Weights of a small GPT-style language model, trained from scratch on English Wikipedia.
Architecture: RMSNorm before each block, rotary positions, no biases in attention or MLP, untied embeddings, attention and MLP in parallel.
Each number is 128 + 32 x the weight over its row's rms, rounded and kept within 0 to 255. Layers, rows and columns count from 0. Numbers have three digits each. The size before them is the row's rms in percent of the matrix's.

# layer 3 attention value, 32x64, rms 0.173, rows 0-31, columns 0-31
108:080163138160113128126164146138101122170120168072153137156131168133086108159135068158158146050102
103:094097162159095128143183149112147157129134199121134177139154094122131078125129202124138044105133
092:090153142163099123166167100109110119152147102096132113123107134157123113137156111106143098114161
104:140118167122134127118137166110164126145132144095156105196104115100083089137138164093164095151135
097:072098156175157079159104132145161147137092081178174154150172074111125104171141170103163129132143
105:107168097106111097162130118116189118155137169150123123130166118169125173112165080144135108146113
102:128118144129135167106132150096124144161144133140098143080106135185188108071138165091177163113183
095:127182123167046093072115163105137170132111084162121111221153170118146150088071137126100130169113
111:154081112131084088079147126131103113114118074132048152111161165131047089141160129127085155125189
090:120111106169101176155057138073171088159143163115138155195103126129086139147172096128146134110140
099:126121150118117050152133067152152126121161122160151101127056149163153135073124146082087177132103
088:111144142152124203112114092158165155072113141155126137146170130061164101117165187087067094119116
096:152185170063189118119119177163132151151086065143154127112159150131096131138122127069112104175133
097:151123060110121090157162150184151173116129138070161071126133117131117145128133093118128109108021
098:129125094102173125164103151105077130121108142113056174136118048149175132131116139112136170090114
099:127151145125128133107151173086187154089141091131176173151114149137125135102151096128162171111098
099:155126153128107145183124150114111108162136121127090107146129119080157112160088091170136094095127
106:136082110103091142110191104147150134133079082105151113158083153153155107103134190133100143063145
103:063152120060115203108164078142135130156084106137118132139151086153084150110147140123147135142126
100:143124157146145147152131127174084181142139110120157085120186142086111102085105112052121106108152
103:115153142096134100193120138060127150160108142169141079147072126180093161149148170152126136161147
099:089085152178171161103137157121130163141205101148135099097117093104125144133104120160122153097128
098:111169082126121080108120048083162127135128106190081126067168132128105084144096125133176163111089
095:161086050122087113103057117131136154118166088118150215132178118147151121178118133169094112084117
088:171127144183101171141174130059134169084054141180092170140090141082154165118132126103110161113121
095:101172110085118182167157152146100133140166161112087126098101130117123102084103131124169124140111
109:101101107125141162103155101126137189167123140105098145145134103179093066158165110095075154116086
093:149087168161098090112116140130213133194140114078132180157129148141129121111152155093066087128112
105:194098079141098114100136105106129117125098169136171151124167102103181125113163129174150085174206
103:151090144130175107158131188147076090132088112120154107119106192144114111112132127139168123157091
097:133161124191170127129173115095116183150051128092150115137134063154131157122140066152157123147091
118:133094096109137108095177152121065100164152153148140137134163118082135133120181112104088130102134